config = dict(
    norm='layernorm',
    init='normal',
    init_std_down=0.00443,
    beta1=0.95,
    beta2=0.98,
    lr_head=0.00657,
    grad_clip=1.0,
    decay_fraction=0.763,
)
Each number is 128 + 32 x the weight over its row's rms, rounded and kept within 0 to 255. Layers, rows and columns count from 0. Numbers have three digits each. The size before them is the row's rms in percent of the matrix's.

# layer 12 MLP down (transposed), 640x160, rms 0.26, rows 190-276, columns 80-159
102:087088096145146124128118155098151128134097177117119156103107141169112184168120104081137107154162171127086114127104124076165125142078117105118018136093111104176134082169147103114054194112154104099170162150123053138174106074125097069173122142
107:131148179113100043047123076179173130083172099085072141106161137099101194149106157166058092134144074160157136151121115085083103151146093112160104154134176132117143115131128102082148165100168105142125138080125131115110160175134117155120119139
090:138134127091044149121093094086152171122114188157153141137145145072198093143045135145099150138134113135109164127157134176098136115136139100135088158109138095074128076120104050079096143144147141182141151144126132126103154145136112166103179147
104:124162107114125106133103147138146145109060143125164077107076071136146157181108111204081096113137144201130113123114139117068121091173085104147118115097131158100116094134177139133140147139061162109149152173117121181196100100127141171066127149
091:200099114131163162184154144165093121157137155146108100082126137152161126113160116200093070121108172094122113097134116179130138065125146130085079138103137128111081113166114106123109102093130099149122176072175121132169187174101132097120149133
103:165104108074124116131134147115090092170090194159181125111149121151145135145121157107133124121115148144083158159163145118156121119105081156115073159129146201124139127127197167086095167130082101100080150125085145098143096118132110105092142145
100:124106136129067108111223117124079109144151101166069155058130073108122111125102109105096178056128142160177138120121141089174111152111109142154149134170100153132071106131124105195126123116163122179196079155141148131119112132096090118065128131
104:096152160159112179112110117127179190174130128091177128150104136112149127136096151066135131171139115131050161128148090171098078116089128126097102110123120104142158174089141124089160160087137172089125167118050050117109117111123156118106105084
089:137102154152115151102097170096119088167172129169174155118112158155149089119099144118131126156116093132112107150132150106120149144145140135161129128144056135138058073132135107128126102145115156113096187138167114118167126096096088142081106067
103:143166134115118142153127129160142159195072093176125145098127160105150144073138130100129191150112130147110161206135105095133073098138179136143122147125168158182122149161057132093170166140128191082107118027162124137121134067123106173121150175
101:155169153188125089145156050161155153176131110127108171123112155166221130063209119154195151148197142089083136132156085109088081128107112156128172137151147148134090112096143146171141099086133166128134149181116138138103129152112108090106106093
103:160102120094148190090154182099093094085074115104162084122136149131125141098125152133147089088110145123139113115139127103168157173116108118123129111107111163101075105183141100172043137115089188149106143075157098119129120192127106103108185164
090:199161145115176139162078165095165216143189124167091139140153184136143185112131104098166161120161153074094133100147159163048101175104181143161080109146142063143103116106119152157161156134110164159118119140105123052123171155086182126123139153
096:167151103109171124113117079136141104098120126103173176074072188096107159090064152180142139087113087091151167126091114110179079118165093099128080127112134118037106154067141127139131134130173119097121116147107155109130152135077136111122137128
100:155167109091163121102128169128074156133123142125171138104090084165141112170109147150088148144160156131089189045107112111171170098091126136107148153176154138131108170137105122170153165134136068159116156096068105129160131170191146142104151038
090:131106144142092152100122138120146113072118033073065069134081087162136141117136149155128038135136135074153092093137167120149103075092102123099129085155101148128187160125108136131175110121137128104097175151132120083072075198120118152102092144
091:126177128143127143059219191131106168108119130108095072124105061159133148172135130091145121127104091150042148124154101133143115102147130150177134138089128057119128159091148160150105096056142202160069109142184116126126127114109149146112162105
100:120137063111132085102103088105153185150115083116158114139132079155121150103130066142095110161150135128161131089155149117184159080101098092182107126173150111135184132128184088104099149095140128177183110112116135153185135136118129144137182147
107:152186103120138098104143134190148116139136098114129115130164137118119113160131072119137156205186075184115130151175098090130138113125133132134158088102135157156182112128097186133111107142153098165182105131125148083052140133146142081105088101
096:131204107121151111090147087131158099045143137056155106119173167172102094098075143149189125158128176123110107136107091126089151134116164097195175109198127116140123100096122172118163109153166134189107143194084131085126151120158175135082095127
094:107124108128158101184079135120111113128156116199159195123101202178105111110142114116110061101090155208177144149151112176129080107128130062172159114134133102153137145095121144166137131123139090159126112129096077088165172157117122135147142075
093:129101139192165091153075119126112134083118135078127100136145099188131161096137129116150093195108136087192130150134132101151144112167168188139188129170150156144127148099133150116163084122145126152155077146120104099121139115100122150174149161
095:134058152127128129091140168102109127155168137116104154128077191116093147122143095073091109085101128112107158151100138127126169100163096138146101137117113104108071081118127151136124073066145092094107212167143113097114152105103124151106154134
103:126098117143140155121185131118189177157184143188158091157130143141144141107131192116066106118123095157071151129150107113153111091197118091149082069138094106111110131127162184070095087164154111120113135153172124119136081128086160158138168144
086:139112126108174163130131105097136143187146089184131171092129126147131074135142117195096129106097124132205119151208152111096117090142127171117145118132163177173084135104103084110103138137123121150121084116082109088109110128141084155105143099
110:137158148150140167119181113172120140105105117118180119079124062075100104150124097127156148135112135142056104092090108112102114134093175147089120057137183150113216134065199142145134095064097088095159145093182127175125101076145168162176166126
100:142160118132152110115163090121123127151143121123110059099182131150116160129115086124122109129090150144081142152113108126204086134092154180178145088180106134123167158120136112151116167159121129107146107101131146119107134165147079201174106184
100:148125213174155161100141104130151166106178094067092104115147183085169133098083118166142142098118153138174163148151132088100107127115131092138200163184142157106154144139120148097124151050140153081128094179140126111092188081121179156157127197
099:116079147128161128104101114164090178138110054126150100106179100158084166136127111130150128091158118130116121140117165098124161105083050138106139157129109133176128140171123054155153126096134016161141049097145136145159095118130116119190135065
114:120184087197188126213082100096160118171137127130111144113141148114126102079141116122185106132133096136188121135156168163060147174093089099153126099130132101130123059132127133091146169088132084146110142197117142173156154135141141139138140136
091:160146124100130139161196086135117103121109139118093118160081122122134072145098084115072085164124139133104123098126167063176132120119152163128136140116120139124130106123107137134148115095103158075094181073155135157091143105198051206111113091
098:173147099078150126106130081113118191128115157121151098079127129099126153137131155132202072119104113132125104158101129146148124092111145088143083055130127132193124163190115135082107153110134120070184160164126111146146161150118121136158123120
086:164139175098127116104158180133114085136108171161105142129113177162111132117099163138102128130130143192055122102092100223174159162181077136107096130124195129130095099166177130165091126103097191169100143103159120144109128136130157120137159184
098:158114104118190146137195163162118106083083150070070083172186127154188151112115049093117124151123087147074110120093108109084184111162099143123148121132175126136094084147165129121089147070084141207071120088131088144139120141133133095096143172
096:140105112131139144150159089174166068192191108168053116077109157089085131191131133169135133139118132154125120106137123098121137126122137129140118083113198150083093139066142116143101148107097069162082126135080138070089125084107168122104155178
099:162176114121118160159115126110137154107182075133138142158108117097185173123103089158123077111168109149115125128175119149130098138127113207120074079132086137129162101126189137085149189115162103186184120132114146113122163191135167121106135156
092:117136099135066128120150162133093158074168139124085145075157173176092124136120127112144122199136129097121176173169154128152132090126149144141189147085124137156116139119149094094146088158045136151172071143138147160128172087100183200117098135
081:130073109132172079197176132105115128145151163106119150126113133106125068168160118137185152109135148159146110156117084117130101117095135107136206139066149117069134055139123129105118147049165138074133127204094104159147128132128175123109114045
089:149135117137121132117156123105124117090121111150075165090124154143143096098109214072109121154108164131123140198041146112166108141095106088055192175106114113125149123143133155097139084127159151153161164118117140125136131144147098104139126058
107:147117191165150164133091144128116170082163171106061127108149093092096112119130065128123125125131113060208150128096130138117100115131124091156114088090109151138149117092136118110119146093072085173147112141157153135139110153118110111055157104
100:188133112161075125125094135143057125175132075159137141146142147122090135153077107152120136121155120131138142143130129130055170126136124093111096100162094115173088133158138101185143141104143173157122078187172128101154152179113127149126113174
107:141088096126191207154123152152106104116149145117118108175154129135126155098106129149134141049126113101176114125135187155145051135129115113152160164227211122063150156159144155126121109110135087153140145163139154109143144076144143122100081103
101:135139128064155075108111132135130124118153091160057091107185193129093196112166137160158117118136152125188120149139145175141134105134181171173129136101090139096098138167210075061093151094109091170094141146092096093117135142145149186125135146
106:092070100114149136105135195119125170166121140122106117117175194092173116146150100149091151150148078181139113129136082116127182136164061123194163079139130046095084144141195099047149166105158157155140139161105186143150171175105122101072109072
093:113110094148119157118090102080144102136125140114078133142104177112160120110121162129127140079151132063153174149123154101164148119158138126199109155143107059072119138160138126116081117117110108053133094129132089152091117136077101141149150177
106:160145130117113139171080115116147098141122157135244136143187087099202132149082116077107144175134140168204176137141136096144159085137115100174161164104065163146116084147122139117172125122095212138136151090154183095159175074116170133140155118
094:144159136123086131131078108155122145127186150157099141095143151146100142157129098148109150125133163087111152116109173130150141109199116165145206134169150138161115182161131109153127133108149113138100054187139121177069189131121141109147116178
090:115092156055088146082097068152088127105133172110113137103169127138062141174105118169118112101139109091083112114166151089065148120082179155132073112202065150128111154165136120103083139173160127191137127148137243084117152120095123126150126130
086:124138138146130197129102091172111119166130077149108197117132172134122089093124110141070186090143137122110066137157088123076014116075104119133106130110130153173124130135128161077117181139106157136097104133105106141098071119130115219131074054
112:164176102109105162130074102110115117167106088167092112211107124151114124129108148102104126132131208093159190185160074147111097141138108151098119137128139103129155105192124172111106155136149152124125106114075111177110116122108170119115132170
091:204088137125149113130158099098078121119127145126159109187123113122075127130084093121081147116132159151089116074147098184145124128133124138156126194115123147120149153115136085169101125099147111120133135110156031121117165180149093181145083082
103:143148118206057112043135209129116110127099148081134133117094156167161129129183180133133000114116113168142131133097081138126109147231138137125109114036139117140133128087091092112129126093128115094165118133136096157132164163150184081136108106
091:109099109056153123115137103099144136117140089189116143160126115141073172060130122129142102048205148113141130142100130147117103161109107140111184155094141087144091166216096099148162114140081129149103137121128079193114177173067122159150137113
110:101119129144140070140133092150131099135200098105133120120112149089132108134081131116115114142157080136124236162092082163125148094116108117156139131114123105153136141087172138095106130139172168102130151124104103142111164144166185138086130136
103:145085137082125118118168127065071123090101123241142107124108121131131148051147122156105088146139107087192094100117110135153093113100163130126115106148115120098126115175176158167076123143157146126193139138135164119156153135119101142082173093
110:067140064134162115162165090064159158109135163143147108165173131158135125123162142174119088137117203097143133152153095166177137089110093139163099115136121128132104110113144105185145134140135093086152202066080168136158127161104129162078148152
100:148091167088142155156169137114187126135100139132111075107149157142120088130156097167155130155134175127105103173150120173169147141117150160049141128108099076144105139110112146162114151139135063117149129145140176098087174070114092060124159145
109:133049155154115134115123137119148154100154124111143112131152141105129129165082121162121116118071144112177149144130129138120156108107107128169123080144131132109133093139093097138145167156135157127126091126218103127141092184123164171079098134
102:130160115128187158097118146125163113146078095124148112135163149153169121111133194145131128183134125104072118146125154167128157197169106169125138114081138067114093128101157116102111052129093152100091174101091102110109085178142121146200148093
101:100113113238116174098152151107104129115129108152090137166178093127061149122186110111159113131135117132109097130112115117116138160167148120117137140092108177120153126086099137169136118105134114119173134130146129126121140113107094135123147136
099:209100178144085122164133124107122057153115148140090105122165143110148138140125144081133105126078132169114130030162118215103150138172140098112091151143159160108158080122076147122108119133115129158122185133110116168120156141107161115135130139
094:135097169109122173082133153103171119076138211157168082110112154098128167066158150130138097147155135136172138075125131144122128121150223095126183079122111165132159166140118114142129110104192134204111106183144098158116125181094149154096139185
106:133125124091191106117154174123131154180146146115133154103146094103066120122071120150079154164149127141153084143185173124163112114104153116141165166176147113106104142113178122127147142149176127198114075132106165073105122136080159164223068108
102:115184129110096151098092152140107142138133146102108101122156117171099207098150139132146147092122116151193097141131148119157154125097123191141132118147187090086149163126096118107154144190111157163106075082152090125157143130093143189154059129
115:116150114180155176080095123143182118086208157233147138121123140112096106154089101174145185154130108133158203135110102103144141143112102156199117176078117103133081148065117151143186143103157150091186120099124101125180097081108117156145126147
089:145148140143155123112163100130091137130143139137149066114164137149084145138108128196154110041085086170132114146138156129046094089117141127192100196193101111146130125114180145162141131130177165157084109146157162116164144088147136202136086125
092:091131128104122168132067100157154092143130100119118117115144150135193122110181139173153160107187111146141101134153155109163139159174130195132107135096099192141114126081169155120141083145097095085151137108102049123161087145079100115202148100
092:075179101123086094116127129108129134147123131197142123080117175205185102125110077169151095118109128122121162185174185101159130108119077186143150108090091179167152125072149168125135175094116115142165136144139106180139156136118120145124140101
097:116165201162119125153136121142117103135134162128029160127070126176124095137152165078128143164121141100185124129081115123148126099080131118137139141190182147187098128166141136144136157085086107140119101118125208127123163142128090114121169080
099:162117152128144086148156149078086201087130150094106146122172193130072099124105153121169098160145146126157092091169116108195068086146156061135123106107056143134082123131160151127114170121187097169183130166119098137136138188107089150143140102
096:126103151155153111044115096131140125109136130143142109189148112120148161192089132141127121117126172111168118069068142162145133124098137079120155143155088163124089199118151084092135151118133116118057072118123150167129149173093131146109133121
094:162164117128161037078216120134063078094156127141145085136083069114130134167083181123130130111107137078104190164142143147086147120139154155149117101087128175123153140094086114144153150146097091170146135155096121145119130123130064133154097162
083:182120112154080123163177126126119119155115110125114112172119098106180142127158036119100173112110153134101175123151150084115091135180105097130161127032159102112137109165170138177137136132086172076103120089132157127101141110150083130129158118
108:145112152107138203118124121131080102112165125109089159174123154062064137101146140076152140142136130169151127156075113081130128170163126167104133192153123135138175135161185144121189169123106138138121091164118099120193087137147151142049170165
084:155113189155165125125134132108125090107138135156172069139141162093120075137129144142176120091085144106050043132122162120157049117146187109170069128088108122131127185143143153106084131119155188186104128195146131096171169140140115140140121137
118:150097122092117110194113128118148117186142127182093136093136222043175107089125099091100132156099110172188089149085110105135093136093163130127102069103088113077167122150128115072188138070137121164149168169149120131177118086145136088161114121
092:137085127120172104101132196157156132126107082104187093078147159145154140126120173135068140122150106166157085160128170138148115135141114128126143102113144172173128103135149171151061139163161124103151108128113120153167194120135125091155130139
109:078080134189148126131106147128138150114058134084139123141162113139108156167109135103099145128117154195142090143115173158190126159116085112099109107141151205134111089068136119141133182127146161155123165076085146117134161156110084142097095134
105:149073119152125146130155111087167114142052126149164106187128091098143171132112141082105153105125164169080093159212175095131145132118158106103068203101156071099185156147129093150118080128130107123112108154149141184117170126044072107156099135
101:138136129138140122142121106158144129153155161101098117155128050153147137177148168135101153121123147167096155132124149134081081110112173069121129089071138134131115105112147118149109161124117119170151108078120081124115121171113123215059093106
116:119160105092154126144076124129068124074127093094096201117157169143164165133106145142164097153127080141079132140110153132119153141198114172107094190126138165095068180150126145134159123148141102099097141096113125066141090140155123118132123072
096:188116151129058147114135136146129126176090146142150110132077101096129113140079145139065109135113087152110097136143170135129110140116099116086123091113111157165183183092096182110135166148132133146106144169096119116139134134060140112167109203
102:102177122186086183141096163121135107170077170083108096131173141113069133074067118136134144169167162141158097139101100075163074127141099113134141094101149110154135114200114148147119095113091163159118175094125157149102160174155063046153132117
110:149162130145109187102067137134149071134166129139150140178119139183108185125166089076117162147133090112049125107108144164137163139178091108147140151102131172133151086122111169193124099080110115129116087152074135118105086127083086178181100174
095:141134177134113117139107140137070134116096147118134175086116111134127197179124158133090153074125149131122142127107138142161134177158125137143096110155118106120159100111132061116112184151147163131179178051168107083067091115103115107165159179
088:089150146176139104124111165083127148140194100182114094157109146094099166120181135151135124082153103152157116067152103082126131180070135156116142105152158102102150062086075111129150139144146126204090147112094137099138129099048144109107099121
096:126121111143129185115098101185099093101139148117137100162113139127145151128091083186096170128094146168090151131136074143107141113148090191152147099137135215137179191193145067148146127161182199119128135158105150089170169147075146125131141107
# layer 12 MLP up, 640x160, rms 0.247, rows 191-276, columns 80-159
101:139099120148172125135169092078117130162094131106186105111086115051137101143148178120075161142097117165094141128129102137148162158159138111132077106127139125122215134109120164152125080095128125117220110174071112062111116103166109095133114062
095:084118162128157154152169172176097120049114019111177154098145136105147112135157093089129073134126142084125129126113132108092123136143149194119227080131112132125194100140101142118158082092159136119100123133118116168126111149139104121131097082
099:156151053160142123142089119132037117141139135103114204125096099077125136136091146086098154183160131159090113076084116098156147150149133099170141023143194090060082119155177092184111140177129124120126141155108166166137105147121135159194139136
099:109084173159124099091131133088093105191138149148102201128111086093118136117163121026164131093142098082114154105141144118101140114172135134078105146136086145117116147130171119145180131141172093141161161133123121108165052143101146092096135166
096:158108139144145144115144054107102138157161148063180147095081149140155106095132160125102120162144155163127132099123154142132140146134141074125109134078151100092087164110148046166164120085149112104200114110137200165152073136141143101137140110
100:096123118112174129140107079124104147153124109105156140082097102148121089142085171131067137129070193145149091140150167170100126204151131162174139099101159178168177162144125139137110125129190076135119118201146133155099096148110123134163156141
098:116108141113160129075106170143138165111134075124159191179115035127133108120109100111098211160132060107099128120093116111186123186103183125115171077107114141124107168101155078146150156132099087089151100093088133142145102188154069134142146078
102:128151166156102094240106108175134088148130117153091077103119055129084127129074157116118082113168169135159151148149154133167154109163160153135107111085147179131126108144143109121124133086156103151177128162060133091119100188129144121165078176
098:124144126116089096149106139101101103107110076125162116165096147116222156133141166095172166168154086093192137099058165123086121165152119149069115132119082137151075168122149131155093150121099163152081143193144143082106165170183136098119154127
100:080095123125093101061129112114154108137149195105143118159101150095123108121108154131087168126090145080131174104078160124139072161113145142123100093151141165120161104114119160138113137117134151152199149157104106160063127152081097082146148133
100:056165145132192161177127071134097099139176115105076093049109086161090103116138158121151130168131129101139101147136118167078179130162151158138175123132095164082154124121058156082156140079147027113151102143104133101119146115155112200178058115
104:065152169156080105114140132179106081137137107112146217142077159113095092206109128103061058128126118174116089102123110148200169105110139080138176141144177132062147145144127151139174149125183071138137155144113148116128092123124113174111142083
099:135128121071135092132132098219141148136127128140061169178121109113188105143131130051108124146105124178121084139151136079154108227149164118123087145110132151143131184118099146164143116113091117135164111140071174164100123137166146152124106153
091:088155124083134076157148103090219138127125110174102096129100105091136135087146169153099106126080155152150160120067075122135135156103131145129089107149065127107119132117167096163088156172174205137103124127122119148123131117092074164123106155
094:119130073117109109129167125169119185094133135125132160166156152109090123134153099111141140149134063159151132159090119143069125126162162141151159119156093145191165093168111121142130161178146163069155131182113151191168149141153122084112151089
099:184122127144145125119157183111160127184070166174110152126099090154135128133131098129138123201124155123124182074140107080121136165124099157063087148146072096133100128115099138158084156141051167151127201220169076133119167139122093118090111068
096:116163113098108069182106133185158158160110101147122110127185133131105161090125154133127122145153169091138133130151166162109173139140111064101147053125083100156151115099050149094147158103166047151119065147142142149078164141134096115072209115
099:135142073084174139130107177100147212102120186101145102093111045101125166101151132120051121183129152114163106112153146113107140117106134138089077134134142118181155124180078161138146122145114111133142168145176156094127124138099163140143112059
097:154155177150083051206060137133097126154102124125084140163109123115106130156154133151144110134113115111149151195071112129164129137140078173135185146147096096125212148143136152150116160137103181133106084146114125133135097150113122114132103136
097:139121165115210166170104094121117177180105162070109176175118084132101176123128120104107143123124162150132110136100104078128113125142172175152118103174140074105096187134095127087122134157112101117155140108080168128168162175171118185126118123
088:164066087086126147136155069109104115160108149128108147133089133151058129119120133183160145118132154075167179120092125124059153167144104148131133079098151122108156079161119086136131099125142049089139179132095180147089143082132096110179101143
099:105118110114157149182114179150088152163118147129138115132141040176142114145116179111159130173163085165105157080109096096117113134159152078059152090078130138149142146097104207140170166106094160150121119157118159166142122152133149109156108119
104:111131052134179218112133190086161146046131112111085162169166116097119163089100121099145116172130126074122093081149132128158138133094108129102104128130113155146127104143124110117075145163207139138174197075117142153068134198140104160042124101
104:134155114129140102205107123159135085090110123104107123127145139134090093125077137113088135129092134103156121117112114141091148186070088115147121095166125110166119129161067160118130122111153134137163100120120037155092148081090147170077149124
107:101182144106114105129152104146108101166065150079135102141118130159122100113154090161096133126105115116133098110185080183141138116102117099131151066163149109078191159116099145173112137180131122139096091129155108159167082153106055144137152079
103:178117121124179155173118157143135094056134109136166183108165138168137206093104096114143140125078149158154114097166119089189138136114120163151136164166067076134172142204105145175116158122087057156149136143125088196123123079070175149167133112
107:089136119110106137076139177141101203099097144146132139106107159125179126146108146138174112114176081103114127133087153076072160119106094148125150090125073086161151110152126140108109131161110074138069103145148175183096151112189120139068114095
102:097138099133093153125123093088128136073140149086112135158120127127141176112074110100108082195141128092129158129098202109141128150129210193130082086119165108142114125151147147121065109159093156160160149118081163159157125147062121140089139189
106:140140115116123171127100112133160093091108186152156118108064123142165100140098161115184147173110122123171121159098150085126138151124123133113123210156164106136118141172139145095114126123068090110145100117124096147082155102120102099091088177
115:143089130106149161127139130132097156119160188132133099148110151110140135101124109076127093167171143141129021098201156107122095152086143181134162139166083088174194122142082159172135090118190116119124133056131116128119089116118116124121139206
104:122112162157120071130118098109135130160124064117146129132088101161167092119093069086110095169150113082122145131133144103123127191150142137130036132131115115084154114147110077125154125147140159114143232172119114092142167116193112094064144098
090:049121103117149101169124173101132125139136141147145112069144152073141172134122103131196127058110124121182123107144138109119124093147190110176149069121077192126124138076094197108165176105070101052100166117113149159138084144114110124098121104
093:086125097091117110119145097146140108127119103128152193116076189134171152149129174136130034160167102157160125141112134142108169132113182118057109152120141121232068131142154097126091105079156094101169171104166126108162104067076084104139141131
095:077135125142133141066125125065115201088115166135190126152115078136084079138098162119069067133114182175185121146107144113164140132167118160123132108104139148113117105166096099080125155087122139118151083192145147132196139148192092122158070130
102:129116124142145114183188170133129084181114154158102108168143147188119139143110158105164207157107166171149112167139135113128143140110179113139158116140153156109102201122119140134078077136159149135092025108132141127141108157104107098213116100
094:130140113118108114087125108161116138082170072099178126122141148150130127093107105113093077098138122171170167097198096087132154118167118134150163136163113132134163051151174103139114121204141116155113117183142093144100120109073103185186110118
097:104148138136117179080087176143144127131122081067160121153107129149188126096161188118100174109136109135149128117137133084124186156136135125171133092116119150211134181084100183135091105144071122108135154096067084126125105161160099184085162117
086:078164101090208074125143098176120139136117116124141155156163089160116102107118077124132135151141116132151151119093124094129180146147122152171128128141218177117148215106108115137127116112104146165069097205165164110125100133102090109077093128
101:152104121096158181185124131118105168076120127089089122095130155088120135070045165127112125138112141108122171082116114138111121149136162087134162140139083156171156155102093103125135126113147096123153067217175076134138089113148148134140155117
095:112101113048134178139099131088130158122120224153170111152159115154087115143189141075124113181123161148165092164093127134123156118124109191189133191156161153117085184127177157088066150152145102165155109051176107101133149148117125111104152058
103:103134096123203190149124158169142116162079128085153136181151200154128077130094101117123139064134150138162152121066164151176104144142069138160142143098130114119158162138082161139145161174140123160132108093155133122167097126041065101111156148
098:099139105128131130167086115177161110135096099129082144089149078136220124081172139086102089132088085106200094131149103128078124116189173073125129063149111165169138082093161092166132126126091149140111089076164107109100145118148137110135127119
105:169113125141124127115113197119092128140142078102151110168120140133099088126135253124140101148147205148159103188105151135156133133118075191113076141119163087094164195133037131100116108113122092102186116110160099173110163146136085140093136090
103:138181087148150109157133114129151131099143095129186120115130143102083181116166125100110125104166159110180184146099102188180155101118155149141133150172170062111201108158152126112116080108094099115115080090127101124166118099132121125119118141
101:125134118148126123139130152120103132101117134164055140123058117163064062150159110180117181092175162124129092153080099125096131141140124154128122133132167087062127084099164116147111141101205052109146132151100142104062111160106118074126111147
092:130180114122108146150164094125154161140101123125136098087086163129145117186120186155094131124185108112110079116130109143104180136152154143147118117130148216105107128120148136152095100068182113086092108139145156125091120162126100119144128071
092:129180106149113071125127088100164146158133170136132142131079135136185159090135122137154073113159105100117137132124204151137138125082085172185131073076101136152118141135115070141137137165119130073156191118062205121063137174120170141117165149
092:143170122118160141157154181085191158092049122156098099134159081102098124149098103160089133077097130194132142135130141118189166147121176158077160136116106122176115135149100133149130090158123126137118097124109155162170135106084190109152125082
109:153136089123093081171136117112117090143097126087175100014105122115128097113177139140127085143198152141159134138130119142149143146127095130111125068114119087092177085137144152138153134157139167076145149154213107157117153118108084151181114103
095:079155068147177118190107143150161166166160160103109069108120106112098072082103125130155180109145067104157095109137209160118071164108116167007146184092110160143133148123166166117115180125098178088120157086120207081129094144111091123157128107
102:105180180129069096108156152094122232094126089148159131128142144129156127107124131122185107112180110082157159128125179147147179136139102138097110092179130142082111135129044142131150096170130117096153160069128104160153152164173135104127116158
093:110124126171120125122087145136101127188134134138150167086140138135136139212173135107088189129132104185046077065074135115084123114109154146178146094155149142110130074105100107099160131120146149135114151093146156105068145125120168161162136135
102:123045141133134139081123145122060135091089124105156102100082134077140156110165137089117133164191103137156117180136126135109180130085043106110077106136133125136183059137081200147121096207170139129162157159118084093107148179132104188136138097
098:177070076174086146081145138134167151164070193121120121092096165121173138142163131118088168114153125170137201089111098124076139082174146133071164091149094125097125178083126172154164103129137133067137098144130128188174118116106103101169111100
111:093114115172174129116130164123136137147103117116137176103084142157143141098141118133188112157089171110159187146134157151112138123219140207155094153130153085084046119111115112167171133083176101127150166082116148182051163142158151112140117156
104:094141121071136138095136140173140087121091122092133158139124113160175104089126084102148108170145094144159090175104123177203136114104116116127136114101077134117155071122135094108131124138129100133221127143143064118147147069125123181124165110
099:112127105106120150143141123134160124136133117159175097168134126212126101118125117183168050142172165165112121150088102121193119138117176114147132163114140101082129180144110152109140123105121141089155168103134121124055180148159112062093137116
099:130127159103145140189126134147171091128135158111151163121118124068050078133126104122182134140094143103102190126097125110133118142127119128121152165134159132134069168097150216104114057151151134094059077183132106185136141141108164111144136135
101:110174123098131148058122152105154121112146095129138126103155173173103118111110108137111123098117146091071138126151201167160149113091154132120195140175153112133127153171121097169108097133101112126111178148127104140132167092173134095077064194
097:063107150105141092125112126094119101153150132103131142159150083092159144085069123201122141142097175155125157103103150080063158122124132110113140118154134124091151116107125130109095113171170141172140184067155105121114179072076087100130085073
096:114149107099147179117126107175154159159087155073150135142132132170069135164151130137133155128148174099112169155058136180127137127123093159117192125144100093115131157092144086168100055121138082141135199117108106136142129103060135123112142101
099:125135080101111142144102200162144137169142192115111149117103119011127121104110141135130130194122146115099083139127126159159138103094151170157126124116100124124095098139084081104147107135130166089086138124107135093155114109108096125091095141
104:077166115120094151106111087125099108179136095104119176158115165135087143179103178129155145121139159163219163128072131150099147135150181080072182138100159125120120105117103149129135137145069163141137177162118123145125154137091145130108084139
108:114135120144063097163100117095171185136128145151119167114133144108144143137101097164095105137097115142114145161156120116108142115150146098168151103135107143180085112093146117090085089208176144189082074137076109180116126149188142171126140105
108:120212101136126071127125065122142112077092069132122169116127096200126120094093117100086146195146135127137162124120101142122124184136044142128107133225150117134112160151118121126103116176089111104157123118091102121064128173106161110123121120
096:149188118176175140123093102074060132153190149158125133097151158137152133140142136072061147107107100141079112143087142161189142128049079089118106112074159095109122120066128112140109126120145108165112112129139094135130108122127108110156163124
093:105082165129152138184117129120173159137102137142128155061152064069109098123123178104097151099166090113172090126122128099136165139132162159114102119184148120082177123060150144114115104149094051176121116151084108115092101106100141150131146132
104:119146150106107120181076102145132147093075149108156133108081134207120149109137101091086134149106160030129138124149091122108157108127225130080101131122138135131110075161045113142124158133170185106146122152114145123110179136172101142115150088
097:106208108096123089090148175108128167104141135091158101135154112131095113125187138114057126137148149138148117068173144151181148085169137162130133173109115084176116093138118106095115146150138143192151089137148147181071135163116119047131150076
096:059146081089151112170127081149166086123086162127156147155132153171128131123098145165065111142152098069131095093103119135108077151137168142092163110113130193128160146065156099134143051121123129095127154144116090099163167121075111107165099154
098:108133095103089158119138169120074112058060117135105147129055115166169145171125128074127121064184111101167138105090072155112118122120176209110096158137142126094089153169171191184142103190135129138156160140200110146153106087112077119128137145
099:072169153109172126118107149118118109133132126119133128101146175119151132149117114102086099110126119113100113076041050158168133103068166162158138097158123131089137115143125113169073054191159085135123107117156090136110110101136078171101124095
102:147144114107096102115149130147041136054103134064167131139053096139112109136091094126063144114121132115108117163139094131116096113119126151106147134148120181086058135048060143116120085083137160091177103114097148175111167191121137155114147161
090:086061085138125095153111105187121130149144188139149137126119081106120184132127169131149121106111147134158084137129140143151151130155172150049124108121133076090143138153149171154172167125191071075094121093083152105130130074155159151113180153
110:138132118109118123153109142155074164129081148151064118118107117138119133091101161123123096123150116127089118081150133173098120151094094150130132086151156160133119105101101131167156053139113135146082135132148125194109145173191130109066154102
097:178151115149141130080155155082165086209141131109118121075177156142136108130096078123147110146108136150150108074168112112146176137158127057094124160122105148138173142097163093166172080142144123188230105156116135135144188101139156125091150100
107:162124087121105136132108139077172104154140095094169124144133158155105107124159108121134141140109154180101072138076113119197188143161142127164134096147114112164207203140159081129138066124160146143182160116176116149134149133079124122117141141
103:149186147103186135127101173160159094087141116154108155087012128072119119150102096085167156077139178171137121129153112175101168086139179194142155114152087086161120156143134116091147133126142153138144106125114102107153143144109025133142114149
103:172145116160166073084123160134148126151143087125098156169128122165097110138136134166111137053117116132139148110089138203089128153146105066130099060194126155093066181084126119129126198140151105119135145168126151111116139142147119100090121100
104:106115135108124101138093171204132098119107158097159146110108092139113059126084107130073155143135098119068114140100092123105160129092137090122165119122104162077182138144105110156122098174120146136172183095148072101155128096117166094114129185
098:170126123093140207102164149152147138094099124136132096121140177241121105156159161095169134223082112110101114105114154148086161063070111102103139115145117157099112123137120100158099176150139095106139134064176154157022135106125060110170111157
099:089170098103155065153058152089180159113125137086108077115141050041168194118150063120075093112159100055088165116130089137132127142200108147145195217173146119093122100120163139114120089155161151117131120102116143158118084152125144149083114114
099:128200091149141156139101152137163111112112151111121078133133113147178108114121088125148087117110136091148126141138194151168084127191121144097114108171181108093089125102116189131132105087096126142177128055111075132121072173067087109132148221
092:165093091131115088130147120150167141116116087142125159195122112161095138123083135098121143179131153172154119143119011149109158078139147082125146136096155199134156062133122141131135052146120110093082086189106164146163118127102161152074106113
101:159107094135116100143098110101109137094118145169140131061143172175084060117101135084147150094176125123137169104139145082104162200082103128149130155216059091125088160136098149154160133167199121116170144167143142136143084172093132131119146138
100:178095149113114110150129121133146105132190166089108194131104183164155147132165105111127081144109130102144096129044171151091110120104104134095152138148123194171166155140107069121153094123130117111104122108150164119158109170068134092204156096